config.toml
n_kv_head = 4
activation = "squared_relu"
qk_norm = true
lr_mult_down = 1.5
schedule = "wsd"
batch_tokens = 32768
steps = 8777
Each number is 500 + 40 x the weight over its row's rms, rounded and kept within 0 to 999. Layers, rows and columns count from 0. Numbers have three digits each. The size before them is the row's rms in percent of the matrix's.

# layer 3 MLP up, 896x224, rms 0.122, rows 373-435, columns 0-111
089:502488475509526557453446515528574521495556467452586530550473543497525541495493474489547474518540581492487464485494430573506568530554477542522464491569483413543514489515474540434504597425499497532513486476471475528463524518436546445560496561438460536488498513505540505499552442472533492490539545518529551480512489516486529568535497502531
105:521499465511554548487520508455519471384486468474534489536439432554405565456452499470438489445468466525510495476498528510514587500566539515477546497466439534485517479461465435439506465536497478574480494523451484530453458527513555482505507496501495533519532470476500512442486550454418485439394510533496454446476513450504419498507542478527
111:514539523528549558521496418554523420497439445512528515562498495432473440481528552531486514480476499557582502496483413496578495538515531476479467513459562532542543484481490500481469484485474540549493533470536471545530493454526444471567479505536474527504574504448497521473492524452485468548484472507531452431530482441572517582490465541452
086:515500535522511473499558565514496455406575532467530527623501443495499521488524458491494508582410551500434572507406505494546534511458503496542495524471496519505453421433566471468482521535567574467448533410475490546558529482477422474494514526495524572503461525565481536523522485496457511476529428596456533528525446518466518539471488535520
105:498526534480563425447443487483458479526463507553474475403556506494481497464530489502496546487517510533422490513438434506542519565477524454517555570462488444487468458546492461490516481441438559466476455441533525524481435480594505415517526486493605457482495420515508480437495534527505494565521528470450505465511476479425437508495494526555
093:491554518494548483472451579513452539483505476450499498527416494402527482517495556429475561397491478505472536524507503466563505433495506453454577488469498493479466553405494446456513450549501480506569502453521519507473492507473568521498475464496516532482510490517485523520539510508511475561528503545539551545524525548533517488520545554528
096:512470412518547544455539460483507549450572492532432486504506599540498532520449443450578492551539527486520524447442485524554517568586435465465415524504595462533551519482494567521520515460443460537503481476560477501418513494461559477520501484496510559533488471520528537476492503530472536492460468555494404496496568435468486588511481527481
101:496462543550413493562510443502469467461502542498479490489457516453453518523493521600544569493478489473472502519488528573505526528560503541532547488486545466511465467490535395529458484557518530456465526501496462504485435560458531517467544476422564460491562460416580523486466449529555474512477524475491503504469457482504519558526439499570
106:501438580545544527455514427561437504494499502485465513529487498457495482467470472558478498563502488525525499469478525501533492520481463461538541421518495537543515537485438541502497486532573445538483488489547490537523557498489554558509474485476483493491410409610463531516458542551504447547423489556501528481526512488542520488501460502475
098:466480574516519483403560468494440509502513480531466459551532600479542565465479465466485564512454508550512565530512501481554441539580511465475474470534510466497567453459497496557512551509548501453508425540560548557494488554484532534550483499497487504480485479546413564541534501548502534423505528479544547460591467495522478518477514512495
094:604531553480481476493476485493511515536455487486545570528495461541482522561548459472495446497425498506534483546497495555539588536510578482423450501467537443499559484530560565484499460506487482456500499515489530536506544534467488532515544458416491484548505466455489471550469482461542465587483502454499465551578542536524509465567529520489
107:485425550534557481504517506502500525582495422496475583575477532493467510520517517488488488491497539456445534521434520469487446583512496508467513497545502541487424502455511572539576533432577481508446493466485466549503494474518439451489418514427484550516550461448498488508502515437539554467508605495515593488491553506568514462547503479452
098:428552469460482550427424494493527445457574556513576525532517478500449610549480497546553564503541564460514533441509545542471539520561540506518457551502437488430544587485461516473561528471442501471526456561524495579554544492520528430465478499480590510538497493507493462430514530498521582529556532354497461470491489502505485502496556438499
095:476473479493521575480519563532574559533512532534586575466525496566497551553544394516524554527497436457387494539529510484474557481503583420525448491519527445442508442542498504527543428494521499440506479603568540455452555524467474504509541511507475556504507493440552519559498579480485522559470462476529594500540526568516575474486552456451
094:481520435552434469395453549480513433535515527457478473502488488510472541440481566585484534475434456502493574488448537449533533467508524513518422437510422472556493398459495501519548518521500538453519441482522536473495508527513520526511492512569569501492566515411468454468561509518459483420481493464446497475458529467481539538531537459487
108:531548541507481432525438534506437542551488424510519553392474508458469496481485519572490584507554532533512460483507526454496495444537575541466506482543541417507491477549458528502488515429466510541475512553438454435555531527611564496516408436452490498543440446469487523466455516504578499527494436529516472567558480482508552472460493556522
109:539488545474486523436546495448489503446529459540535468498414481504492477548511490548531539489519522490510490496401538489504517525413481536495460446512482516580538512517446533491541490428474493549481535513496523477537449491493572484469464517495527455481506482464547486498481496519438541406445469429506517502514541570528473542433485445494
113:548551487502440505459460529497506591431457501464452489527550498474521504406448545454502610526502491506505526469479489490529435543454510448484439462478608528519484433468611524542536522532532475506499466496492479571495507450479539583539452505551513469480471530505548482473421503535462474549418566460530544464460435534493460491460527486462
107:533541462395474539433423551492485516436495477480510535458550485530483517543520471495443525469453517526559534493568443544456474475517478556496521546526521502473459538451463486485488463503508549496528497495466586476514490537489525390546436562576515525580541544554517485495551510521473487452500503496485456523451512480538437471527554506506
096:498570596542479459417508542526456507447470538538500454554522453549485476523429514536526554467511508550494503487510491577454524525506519462471524513530475535552509523475485532469498473536528500473460564565456512498448441501521527537513516494533528499459584486480515472476428556549555493406444479525507477450512440551553566543538558513520
097:527441503497444521458515468505508416522461547458471520514480496492575524483490446516479506462521551457471550460533449416544588517481464580398526586466582507528516452505445519498503454519461513493517491567520422502495542470472520487561534481488414545471534505549529536498440508535517505446463509512485498428538447519494456477506471550512
090:466433466484499524523457543523377510532492495491541554532478511505479522558520534508502412579515562516517451489536522447493511534511554493545456512473492546524434585489498546446444495467487515520457566530521466539523426489557527496520471519528522508502523475556496507534447482504480481472521532408553432532522492462461425462503402524509
105:488392547485541428414522495445504510550455484521538474478493484496495454559477450499504433483480516540498460476494500510449471546503503504533469499543525402440538449509510502503479499457516484410478509534509460532483498501453464519484555450428550451550487461512472558411528524516492524483508479499481579499413489511504468519375556461568
094:603515526507454452478401494490447575461451573580509506533542532566562577510551481481548490556514537476523490555508463478544502500504502464498506529463516483488549534516562502440491431501531539463434451492521496562460513563441567527527535532456482488475488464466454437561468477502539504557521430455515443503504562477564472490495553479423
098:493502526550522511491514471499536499480468473461501528470469448471521497530523485460506477488475523495488557603411454447492466514501533475472487477516564526544519487599504554499494604536510502559507514529523444477490506467496439496599517505427471437518479473509442546528501585455542537603449553511540421491452495463411456484581470529514
110:505460571533583606480568474514533509428533509471494456522500457498508539486458493597489536533474484559439564525406526481501459496510518466583522423535544504506520493534489451512504506515511530492545543517524466453503493475564471476589512550502454503505530507472557508446451445556520405496442538535529501564484478514538469500467509420467
110:552551473485484546457513532509519472460526449470488451499517539579494470545538459545552588527502433503421557469589486468493544526484563487527506485579471472559443426479436541514581537500480494459508556510500467504487491505482580549500485507561436500559509437482535472517488448500539497454505518493480482520453442473481512498519498479455
102:477525476544435452521482517473456493439489519453476517557523466432497635538460514507493535440488547543519483535511481512503550535430467550475454544484520469474547499508437527511541485473421511486429510503545473546480510488454558503493521525516501474480479553510546474583493494499495592507495475465485526515519531539556456527561506461522
081:520501508514466448501520550512534543570487464499576559564508472439539494516564516489528461520525499541538491478507513579460516493437532515514486459467415502486498441520544545511576496524560515479495468415529480502532502484497454498480444431514470527523546455537483554527481514542492463448489470478487474447492485532477536414492471510529
103:446466510533581487404519571478552487460500468453508466507489455445409492483481481438475510445473546563511498482527476520430492508528491537443461441519511409500522479546514563491548453549488499448573521536515478564539511516488526527580489503420428497533530523512497540521461404508498462497429545518546496453435452515526524520507506460511
092:533448476494484503543563518549561522505500446531492543486508486597459554529443428555557488522446540477532524511555473554624584429538499435510431461445520536476518490526522537439507574503499421483581491446445542490432523429461520520512497492503513510487513540553426536502494512539406481538512545503494496556515460460432514467519510510482
109:474505502448489506487446493486572498503469504451512524472522516540524532528470432461454452521477529505494502562523485594538525567534492430541516590506399507468520491494582498501525515483449430433447513548532476494490485444544458496550519522495549407478484470539461530469453388498524429482507529504436535494532523510524538466531517541532
100:498471473522499540460521481539450482486489471446525532475534446445519497488458512470538512488509557496479528466476483504464537490459529505536456546493542462538508399532491521512450521493497464564487498538500452483510507534544481550568498493517492478496578512470449431450475519521553465479473544493548556494514470457441461451593533506525
107:537494495509448506455508461559408490481540532428508527525482523516495511534493438476420522531513513540450507500462496444542495480432553424466404436470459432484516483505518519520529565477484477476505482570494487448561514530553446521479477479519513470558547524362501481577450490476490480469471472546528531519429476469442481518499454506570
096:535502469460484448483453447524482438548489493566513526524483494525518493551538449479471541429479448475506513598495405534527474546539494475536497545462473465476425494535534520504450530524499551486494508506529492465525517531529512431434504481474537463587516445539482525476536565516507469545515525517504569543490478485414491465465572422480
101:475536488494521453504517442489559482490521455476453482549493478462428497553526502482480458506543542547453471517563473502496454549470601455471514466543517478545546496537495499552539481491557481488531487436482465543450509479487547504505499567423475467489513503463402518468445519517546539447452497530487461443511482511470491501564505468484
096:510529456402487496482528491468438455463449485462528465458542477474451532456525522519493492544542451552499513485521477533438454519496610536603470490563486449533475551514479568555446536538563544470577492460583489468470488437480457454535525476450409495524470496488494416464453538504487488481566566544497549568532497560550460477558511513542
098:509424499442561484470485526452487469459523472604542595406486457479567450530548529478506535437486505501536596458466513563455469425486508511494535527488431523440501486550472514515526472557477472437477488509547518546446468474494558518422465487488477490504495522529496488455518483576542559493464464447472477522507535483452455505499435516493
103:484471516480516571463461501506568488473498546514543517503556485452443471476486419535510516503466451575475513498469449538468496481513459424511493508466466464461559515521479498458485489539517499545438474516504481557459517533567504469508549437583529517435466451490495429513475449494562487576435530353539467549469514474463464533557501530539
108:581503510489471517512471532466463495524438536538538517514584522405521500564534488516470496526549517517536438450530505526518524510461567502502541493468433464497499540488467558577501484488497508490546502543533517584419608553492534523554503527495583499511514512492438547458454494460476473560445496598545512529479511497531535537432540518569
097:510511595543535497414500484457531597438440478413561501401497481450413442532455418579535516439403517542561552536480444500517496442447480429513472444503531480492462442586543537457487483526461479499534523467484527449470543464486541470486524498497523482532487526445502527551494462514483458554484444475486517511517488493556521551495552492543
109:524523501472505471470473493485514441483542412494544493495485507506503524508476486473477527501484491548504546560531459505489539589499562544492454512490491431521522537443516515439419483513500522442441487559511506553505477563528547454563510487450487459522437539518472532456498470455529601468515469483477464536467460481576458474450493520485
095:572465486467452532473475565448439449557471442481541550593480453547450464585492530556524430506473447493476488530490494505522495562495482510490543534531508476519520526475482385548527515526537575448500538446505524495427492477462453419474424438506491523516472509448460496548434451517548501464496462464537540464534474511589460527453500533516
095:465445525486445581491469446536467424488515500532510605482457512514489540486426508483509450461456480497482535487525527474575529588532550412506497526453480528426490454530540489509469431475482459485471510586436383516498513480487454545524470526428446464539465463500493513483500489506494525497419450486514512458563525484437408478548516523468
104:526431499499519525488530427483551485578479496483526515526484526399541518514431509533505487496464512561450463501517527537531451450447544464521461552526468477509527482453488515501454412468459467497536513503496572468514460532511549483478525504554483502526521422543486563493478564454493505413474458535498436471470479467462436519520498450526
101:445419465480515543459509488554549452519517496533444451611594489540537527447445514477482570486430562478460425475458511517466453476530544444496508473484558505433485414424545538537456484483425534577488504466469494440520502562499541513498540498496553535469552507424566485467489467519466439467484471493545495512610517475501457539430488441503
101:462524487496534466493481493542459521515488574472501522420460495520411434586466528488457529523453536447460518473547499588563419524515492469503476460502489486488559468426480463492507488452491547469469505523491509488506440533498547499511467446465511587515455528558537501521549560475473468523487460535503440524534457425536491526435481527528
097:510489546461498547478475483508528643475547552520503535533567547548455435501537536462531565480517523509485513521412425522515481493518624454550507458483499540493512496432565668449514490503474483479439452460491426590537473507537495496518562492524406522520568546488518550508470437497517507559488479509484490417546456525482479483491568456486
105:506451564531465424546500592497530461426514505431445539468477564481466477565458464533490558511515443506464608529433479511451568531563461537569493466453418524429383495518485487512466485533510518555505497505500517496447514494472497529504493551489487510450474455480439541508442523456464492500517477519576530447492457485507469547499505483523
107:491495495574507555519465530485462509458479516503503520443426517418565505533504444519404489462436516454475502440506440510522467497487492489498555503449481495487515460481452526553500509563509521404507460475494445534538496525530584514562538487475441566488506539501517509496509548543516494508554519517490444542503501442546486532483520541524
101:466564439544533505492467457490482540527567555509358571494480515491526441579581465516504475498468462521483494506524488459496548502509535471518431493516501588475454507465523514521505520564511556467471508500457492455539507551495493514497412505459536441513517501450509414523523433584475460506448508490517491431550448535452492518475512476530
091:511478452429551498480489500496440480514586484540518525523467465516430570484470529467463538475536536444539507536525503606515564509521467544513507498532448496512519483475439476508508429542464528527554565498524467485533493564488496440539509437480421510509528496378486485586455498469507477459529531502480417433500468419495497515506516488432
095:511527514466517570529474488581498507529431429507487540516494507556503531476525488421448476482503568459560487519525503536481530415375435542495466581490528530460469479466525471443535487500493515500523500459474545433474500518518505490537459460449551420461484462575461448515457526459530565509435485488500525512470505514534448488428532434494
109:430472581488496486482579424539526466454458471513544463507572553476456498580518522517470505490521515529428558483511544482490466506498477441564503498499500529461494506407413543495539497487496511436517493486488422507489562548514528419502473521450505571541480515499468518472505503520560519546480443399573480487526428505549565514432522412477
098:560493515507546417461546491544502536519496507513499481450503487456410496476487569549480498485502520519382500505491450464508478512577532507479515421473504471507458524540491500482511436515489541452504505474525441525468513523519548494604528456514577445537539471506483509472511552537508471555539454523476475558563602447514511425462568513545
106:450471488497464510445503535506473528513423486487438509493468493523418548436467526549472479497543543609469465512406475587484516469467459509516472510576508523565455459468494494501452495424459571453532513558543578585507442481550559503493478502512461498515520554462482487485565451476487485519515504549528475574532510517523477492511452489538
088:534510479541437443482480536461500463500470541540497518546552434486562552419472530435475565502481518515562519501432479476464508526499491555508507481502505501493562521469530534531591524504421443519508527515472495474482493456474527520549512466530540517476551532508535599487500539501483501398520510530475524505491520600465516538464477454510
103:514426520494533488431477413422501432462516411527506524470522478573504503527502489431525469473587513555540516527515465512481561451424491535502497449503488553520468501452487438486496444474499493526493412567503583523512549479509553502498470507538542480495490522510513510527494453447514536560424487422545493514530479487520473456510468451522
106:548478492471445519472507486550487364526533459548502470502442499427498506482556475437463481489487416512515510505442505469587513487456532465509424495466466477563515514540489469484498508459507472512483424454549413499518508520580538482519412482530506486485525471460459607483546486522519504405438491433530516547471536464548428526520470595484
108:495540556534542495527470502490435444484483539485523480498518574484515526523554533553514534463496501555543524464539543471450504505459453478526510491475418491519541567454541494539564500518445596475584464503437531477523448583468522504517492511489516538460560537513526541411471442490490483515562617451491590512438488418506430522498506504553
084:530554375474593496521469495579523502540385474560486490452482523554503482460454537464497555530525500513526465492512503507494582466530487416519434455503524536400490504445483572532455530496546502515481511504543479475484513471502474539441496467475478470490563469550477517456479504502468473441527489497506481545440415477526469474530497426469
094:521414570470588516454499511589472544482545435487578460512481485530430541421517471495490456458517541534503562504439538495542442482491509480513485510482500512518572496445499472515437467569517438547446521644546503477458526459489455500478478575489517567521501525519506479555466527451515545497476516477450535470467508520461489525517488412513
101:497507449405438572528564466476529527512507479482561518503528475511479452566448453523525525451455494584515468491426412501481505447441544555430470435440449504508556515491475519521474491403485552492549498527451455516476494565485542500456537497543499471482487574527475479380430529480488498490497521520515516532495436561495549517470537513469
# layer 3 MLP down (transposed), 896x224, rms 0.182, rows 373-434, columns 0-111
075:471507520474533431510541528508455482485491504457561506537511546562438508427397464575474472546546513493528456447467474527531572497489463491497519498528591486457471436443463489542415454453464449511408511493488476496452563504480393488487535530483517551539579496347493514477499558489459458479479472477442544544516488508433492570462522528469
100:434495501496461519577451472505483472515560548510484606469578439587532514480447547473545539501482461480552457516539482443529494535486506461450547494466496485501418423409522509478509499544494484490483436569446504530524512535435476459508450539487505489527461518488472421522502547562469541507463536450505567459484509520519482522510540552557
090:490456550507526483493561520508447488479600578514470492436475523519510532488447518501572558480487538518434525515469554455482517425527575536523502499415493501531465515507520494460498503502514438478566459485501534557431460470399388545523551552465426529459467513537558452566441510528464491425529543545492553495442574517503468527545492540530
107:464541490434573453452523507500598492464598489388584538450547553600454500371525466578523390472602489486510464480539524511475454485519427483486538455517494556470506488531507419482509523437415491519433545495520527459452533488429427470531470448521457460520519517436455533478524523514513528480487467493517512572455499483533564535446442573491
104:509493440524449527609470503471480490527538521476506481546535532436413558530482538535497478510427573558552502416518507518505502520509488475471443424473556471523513531494456493451497519530506519458479496485502452438475439493472547491476446485436410499516492521536546526455496499484500559509456518520478509482555482558511461589434484472520
090:491549508479571508494473468535488557438442507467457419464502473532561409483517473585527532489491453492424437496384473558519555520473446463478523464561557552486538512503496495490451535544561465463535464476512521525576498503565453564464462455527457480485443475454496519501479509443459491463535418530508570556516525404535544545497530491505
082:525525486450510482526564574474522509459511511476471478515516596511492515392490533558482472437481469461522524542502570480442500505499450534499552439461577457400509532486492534475576440485536425452494480493469434480538553557469507511446527463563457560512491528463480548547530512545514474407484474515492553508506457527444526560536530580507
111:431545492458465531557533498525515518520461457464502550533471522538512540499513480462478512504503533472573404538554395475483520517465523532478481513430514506547569528434501542457558415518423456532511541540501576525495570471517497510438438492525491472474480500526538558530463417427500511513560536434516408529518580495529521573461411518471
091:476492491496440491527550461502488437529540441496447479496470502528478522524505512437494436476497487512514467535566463530565448447553540566440417495502493534524505466507509474505586541576500510467429460451583518534501485526515428538484540524502455490589540505486548541501564498536449498542499550482464509495537491563461570468402572508531
092:516474409485469471535533549398492546531475553484494483540459509497547487486536514481461507549482601494542467514565523495497516493493494499431496473493489515539522591486505515577506508491432459461472534474545428476515546558549578387494425471618466434467479519436559531406502502478527564537522488528490409485494550437531497462562475481524
105:558451373544537430495493454550521424508468524524465445485543478519517464527456456558530491491489509475495563439487508543470487459465454491445465510475591521566527462469542525513555506464394494519478537459483506577489520501555491541561526580496451469461482467500483517585533525500509433486472488515584555513511540469489454503482535539475
101:491470547445513511530540521549510597504500463435429498511555471544531431461539535540513503499503533446532442560537550513561493486510536535514482525471455490492450520456551494505437486473468548482477456422480492541474446540507481430484404507493470438537432468482492510502469526472496568532525517459462497576494472488476509542525553485452
083:488556440506552439542467519477541517492564494467503488490478564561568469480470472480515513534459464439551517547427565420444459461531494563503479466549504512478501569565517472528435451455529482528479421400462479571520535434442450490533448527456560474483502491485466502536533542554477561435445509540518497555470518575529473471517459560438
101:542463487551489493464524531448472472511536463471527463448561509474471534494418557439508428528464533473469457465508513530423506495489481542440468477468547521493469482444498510519552398488497529496519442500499475521502438471554480601461542496542451519561472548511512598442442533466463553429518435513502511489483501473595512448400445534510
096:530533504480578499567533464491506424504496523523468476470473500502471435495488477502542544513450372538506604453443564597478545382485423522500455544402553528495472444526460463434510549490486568506490490459549538514561568418494465446498504481510486542534496573462532470518460535520479498484528524528545548494512534531472576530595446516539
103:491501469536532515504494482518552466444545494509534459466481492538477510476592480538472456431522563468491623534475489519523457499557451485463547480572450530487548573570490450487497442554500441438505480503475535463472507531496487504487525542488483519577486527490469495509554535435537502514416464585491470502491475523513543555467520481533
107:462497507511517528472552507490536451462494439523518403460502492551505425500438515544533444464503491468480567460567512532568487469470519477456481470475502481452486549502487430484500490496539494541553539479545427490499513569511486472479416446523515520496440607455485464431518481546559483504546468411545569601484421494494433498528522581489
109:519449624505470480475482523488466504600466507574542548528480518484463527503471489484488490577489453433487561533531603505515481517564569503494507519472440541495482482561510503470490562502499517502482524533515493526515534504496515499498459503534498497461420556547458467583481520487459484402556516514498440465481457505496461500526471533575
100:488479467573474503542461510456508519541514562520482476514498431490486545421490526483528480569517527448501491511529469478499490523482516510517463475499525487482415460500475500533510568472447431485471496478505479547451461506478569481505507541501528432489474471400547527467546549475498460487545476562449427513506424533517577519507507443519
106:488500561456470516445532522483435552540521496490450454467528524487532506453413508501505437495492538494427547550500515465470484477456461522564477486524519529548563562457499439480516437473498498540481482498491533499487483541490519554477480426391533544511439474465487640473514481504488448510510479467510551497502526533429545524458442438479
107:520527517445387482499527597504513489476412487500521530524512474499506466521501492536482443531487522488490529500462493476463475502453517476556447518521460453523474488474512519489534482499531537504556452493465454566493538437450482536476513458498448554443532586551468529515416526531519534467508520579488508536495518500500549428536447545414
078:386535498434574469518552498527546469465471493550531487498548582533504442466551533440508476482510485468456506499529407534511551464491445494544503453444474478475531541535434487568526502500522541499520533422464531547518477529519494507460478468537531491509568487477483486436491442479525521443596533500433508527481498468469463459491454486473
100:514527550450446520441475566516537473467528641478471464476502453534550409493487576519473490484502523480484515492510542417529501527471535502563493498457520462505465463543381475524480470481557503453542487478548448490541466474548501510529433521458392548475543508550500444502538511531506422481447512541500470472479440565494503456457508441496
122:450436471463507438482490500561530508461546484486503530453518448557478526529492507536499520584437528569483488453442473526458518513500484425470502491510491527487525555512502586512564526535448470486501490597475485512548531446546486589483462579528560462461571495499497461481505492494538497437439544423521516498468517436513522482511466472451
122:450493486479512472557500454505483447399530478550472490563531518522520514579487523511535487427568491538534462535514445501578444546504503514560458450538572465479519501502458423459539485478505475480488535460484453503563480487462501529516495495528457466440481540525552562498448530429496560525489438551503461611531534504491551527440488521445
092:494477487537598473458439568489546445574476555488492567500506517540545485496459546470484559493484522537482539514549533440487501572473508534542503509464501459498463489506547436500530518497495456542488503459476518446502457516423525503520480441531499511455456541489527505476434575575484483423539551507483436465533530516527452504483472572476
102:507485566567509502497536525506512451398502482512394491511475435531475458488498528568485460416530512548454485482546549501510478508516473504486579510468534519534480469476537498531521472477484530518573481499473541497437456470353446451474459399509530531502449485586543471482504515476544488503439494517497535579477538477459499440479417504418
103:541544527415590522548514411483507455522473451493515494419481553529488504490554474509542516479488511549467482437516401528465520462472493450478535498537445607467492446537512462529470501532495497531510494474470497424522522441494523557607524487485558526529535450504493467517494507486458494520529441499492533404526493444454486494456516485490
101:488549436479535456552387402506505444514462550513410437462462507502503507485570445514550535495514502436512469505495495510436513512557485494485486526442445539424503471529570458519466508495489490500458471451483421514508431424501471534456502520463462457474437484557491539475512529510549482431569522511503548489434459550457480532534532586553
106:458457481540417547461553464493479495543480529483474527438479396512501559497499466558550545518511470440488463508504493534516475494542454457540511488527466458558480451460567435536514551519494519463520562519510466520427527508516430591437465486547572494440542520386467519410554443382440528494482468460506490583506487499471506500476463496487
095:480498447568457532493491501472484477505460570530440436496525614498460549508525560433510420442520558462475501485515492521486515536474462482514419508486493528440540499561553505427463534483511534528493612464558524502534543485565488439471515472526546472490543515575466475437480553478502530495547511465526475472498530531515530508518503491462
079:506499476509492449498518548507530490526588568487507464476491513503456526391485616554536476485483513461525479492480546497497405505477523532520536440533545561477449573535431497522496578527415472540505435566485501463480534483462495454481554534464480472441571494462489514475544477508535504584445469468497493500454531527457500590510507513466
106:519485488505506407502552483567532456430503569560487461420470461543506493522448494569489491480495565469512557583501507525482499535487484460517504479499548468439530364497478504522526485544479463484497496499494462469542517506399518530472527485513476523471505444522429536503452529510514501516508446469511531453378544519463509488512479488422
101:476541402523499478489511517502426499528470562481519496485502448542454494472379498515531504524530476464500568435453526478504552527471551483450484489459493566429460475491562520480502497438498491513540487468429495463507532536474586481531444521480539520436465484528599521482513529551505440541459543572479460460449475510509507522549486524437
108:512528504478518499534459534496472504544537458488490479450537535498557433522474510446544486537525442516475502499495538498555568469506476472438463560482534526506554484525433473513474574499530520523483487430529449515518416460489473467456504406503530532496528496521526471501552498473497531483552507563513530535479438610427548593507515495438
121:483552468532483524496521481469550555543487454515493418520491528486434596409539453437466499471451535520514466535523480485574484462551467515492522593518507456501508455516494463551516499535568498520506355503541497532499477474583517547532494443525566498569511425555437462486451558569531513508492518505528527532515478527457484464520456514497
101:456488523498522576519501482565491526542433458418521535493492447411517531515514457537562551482426534504521551537524501491535504493461527497537447519417487563550498418511504473433449467502522480579487543494482443560470460525442510542547428509554498596535571500540428551455468482464468521522564480456538499534469456484515464558486497508435
111:482460491469403557531463564514496485429554511530497476473540544475513556547518465566526525500498488520482507500539582500455507499521534525460499496454506531542471474511548472455526544501577515501496468422483524470504499503473408484501565525493521531548539496501440527518596540495480572501522492502419475522484483524507497506536492483454
087:495476494477492364516617537487549542480566518433525484479490537533512516456475476485531431498556468456451459561472564493416493506535446524488531543519511510511476471540471534465492525507430579473516509582513513485452628475459430485541438558450526463504543455458513520566515558473485494499552475521535529511507487533536549483489530505531
095:450514443469514387440523451529557421432463487502473445491524465494535495462525501475482504561478492438485560523488510475484511512444565484445546464516533519491477499470433480485415443449556442469507537535467522462518472524500478538493484496501514473546525525553459554526441485485596448468417502540517555528506538619575539487520483549471
098:490557487575549508495463521489430470596507532480574525568507485542550501401507568419442496510582484548514523521546482463513488456499447556550483592484516526525506458453488441552467488465519528437536537569517446491473500564549520512448511457466497472484521464442498483473509457505431465433490506478520482592503461552503520453473501515482
108:475510454551463492491462485554528509550497439481507501464548457448519468524504518508581467479582499506495609566433450478460498508514515505499445470492468478464476497480508528464524593559493498559544562441520458453529475492490573569525512468530463519504484565531544535539512477489461552480407458543388558494555514516473443524535485539558
092:527513449525502474532490504472505469499532528550476484485449534490505535557577442491538432427444550490550485483532486472439536473513529517462514473501462511468513471534530499532400499611505537530459477531433498485519478428471414539551585526457503416521487407416562501459530509496463511480561512415505520495486504447460544469511532490536
108:437483568522524555537512479506513468475506494576451433473461506431483543462541553467415430490511457494487489466489449459507461468554515525478560530486453555504509521515511461481525534495507501431522409490428495538445474466426462540484502516506469491518524464474382526535505502529533494484540485495498451434499508442473508509575480456469
100:528501535507478435552555585504436475538511472478520530511516544610506542479476523472535420550470571497587515498522482511551498489466480482448508478531540570488521571476478545517476482512478525517501497505512499462532615460532525532551457475454578407535506503509465533536518498436487551512453565489468461510461519498543472494583516592471
102:520507479506452447598494485535479499506503475552545453452467415414475519524497587428440555552514544437521432469537533490514481579468542522491547467491457544409465418432567469505463528550429557476466484480525479545498458450512421563504435492527531510491585439538514532462441498480443539458459508498495439469564564483493557480474496533527
105:440484470485461457554486497518476556477504515555444463507546461485495514522509558508497530494507511512507572436502616490449492550549415565522425407541545528480501437569525554448455529483503592505549564463555493471517401469543459537455541492443464520503502543520549535456463543508456462475515450515473463526513558479494542470460448528489
106:443508475450472529482503517519499524568523475435431484451547493479456508534537542467478480477528532488555463490539532510477468559547483511485538452457516516528445492393571514520478481524519590433389496521458496463447547431499443495514468489488503492451529539529554426477589463410440507505486471546488426477499526574480482493543502495570
108:533431529531479510502537466442570543501511505496488467549468554511518546527418486507596513482544496507535497545592468458440547429509539452522492475464516498572509559500479452526581520449438421508490492513491528478444513440471455482578491508520509513505440503453506443470527536517537471522510505453479436551535466519493529382492524495513
105:516467487454526444521503493534497570528495502494503485575557514509577502477524506526473563527505523581497531540517556490567525542520480518474578562530497565597553494499502455491475448514456527571484536507435479429502445518479415467443531578521537526512466547468485463508490523506509511511540539496484544517537491485489459456473500457499
109:553491485506479549549483569467453461537584495466473547509550455532542467496525457494517510448536506593491452519490427587500473538556569528549489535507495498471489574521474448456579531585454473505503480526533459465488496496481556529478512450496464596508449500485512455512523550470482457464457505451477441507463487493514491479618551416492
082:518519501454493542434545519597463562431508495436585500529553466534466513427430386590510581512529505564466442489547538483505500491510456508511530559515474439474448464496501565534448491557480508446511466490468385488533493467502457540513523488474494530523557522525450553533522522541487507454537525517539525516506525519560582501461501549497
096:523513513534504548497485482452512561449532505410487494498476498470491398551572529518497471501488561507494556526461421466538553526542509539472557549532495541505499420460455508426457498538507471383468445467440561518522488485449472458553517505505472518469486473468568528537472528450533502505511474520488468520536460526462492516581605510498
100:457538487587563515523482563472470466557544537466533577485485480462515561541458463443529482531466458519481557461459437501477523410484453479478525477473469522511475499479571494539571540461446515504523494498523528575440466528510391567512531551448505443519462521485498509465582431498463567438456538524578530549492473496450525467454566465508
101:508519540467426500530466483490549512543434458599531478491532525509423435440502464471512437537509499439479485499544550522494517474430442493522495521548559562505453479516555470456535508470448521529464486507562450544521537554482574473558539521530535511511514453511497442566531420466478552456519459557482506522439505530479499503428473505482
088:534553515558503490465495554425515556462503559601565495484504511471465491539440489553503493488453549424505397491534427440525536473528491547469535564497490468535432484605548537420573526524516561539565510522490479544508508572470471516522490443532485631500497556545437515523482534525448520456486414484506434452513505513522533451501503539550
114:478481471472575515465471483457555403482540513493436442439514503508451485473569403562542506377545509473478406534480552446489498574451443400551571453581504487466523465449511436450428547483522530490466462474503507483515543438515497459514440482520533453568539477485553491486568455458528494470512464510585466446480495448537523495572516504510
095:400538449564547583529549500553540563491550473491529467600453472485533517554514496479461467466498495496467449471495438522463504599473471476447525485522510483526506450473576461508459546424439515532518524500489534470479498488503508493551552516484470528474547482508474512443449567486485503570501596530507469505439504479501549522538549464511
098:520526488527564471481534527424488569561474509538516495490514485518523511514562467461481527514442484489489514485498544450503448510513493467515523475495480497523550531570495475431458434438517492549447559447523529477520531525535439466486556476525496527534444427548560569551445446528551516478494564517531385493559503511509480470462482479526
099:486508512541548504539441509478560494460554515557514552600523436542528440529490540530536547513534527564490548512459554485482513564474547456402409459515514498525490514452536519497527408560485509534460467474534497459478540560461536522497503471502547514502494510522501514510505480578558489490570512526450513476478513510512547509476501521493
133:547407514550414519576461417483478526564502549467504413563460533433559515623484468539544393476482445483521501473486471483533461465496515534420588492501468517541477556545514511473515461524502528466522411536489542526492534413466434425533516440460529507490510511489482548543489478466473591490510515502417511492476498480493457428533510494525
096:556461500569517497584435572488477481531531491446490531576485508505545570608527588478465503498524500531641505573495497530516445440501526473457492443456467492463521427476519493457472501498498479502466467480451499468499581545531547494414521522503473388504494528553563507561471502539484513496479493506468591540488474422458560511514418465430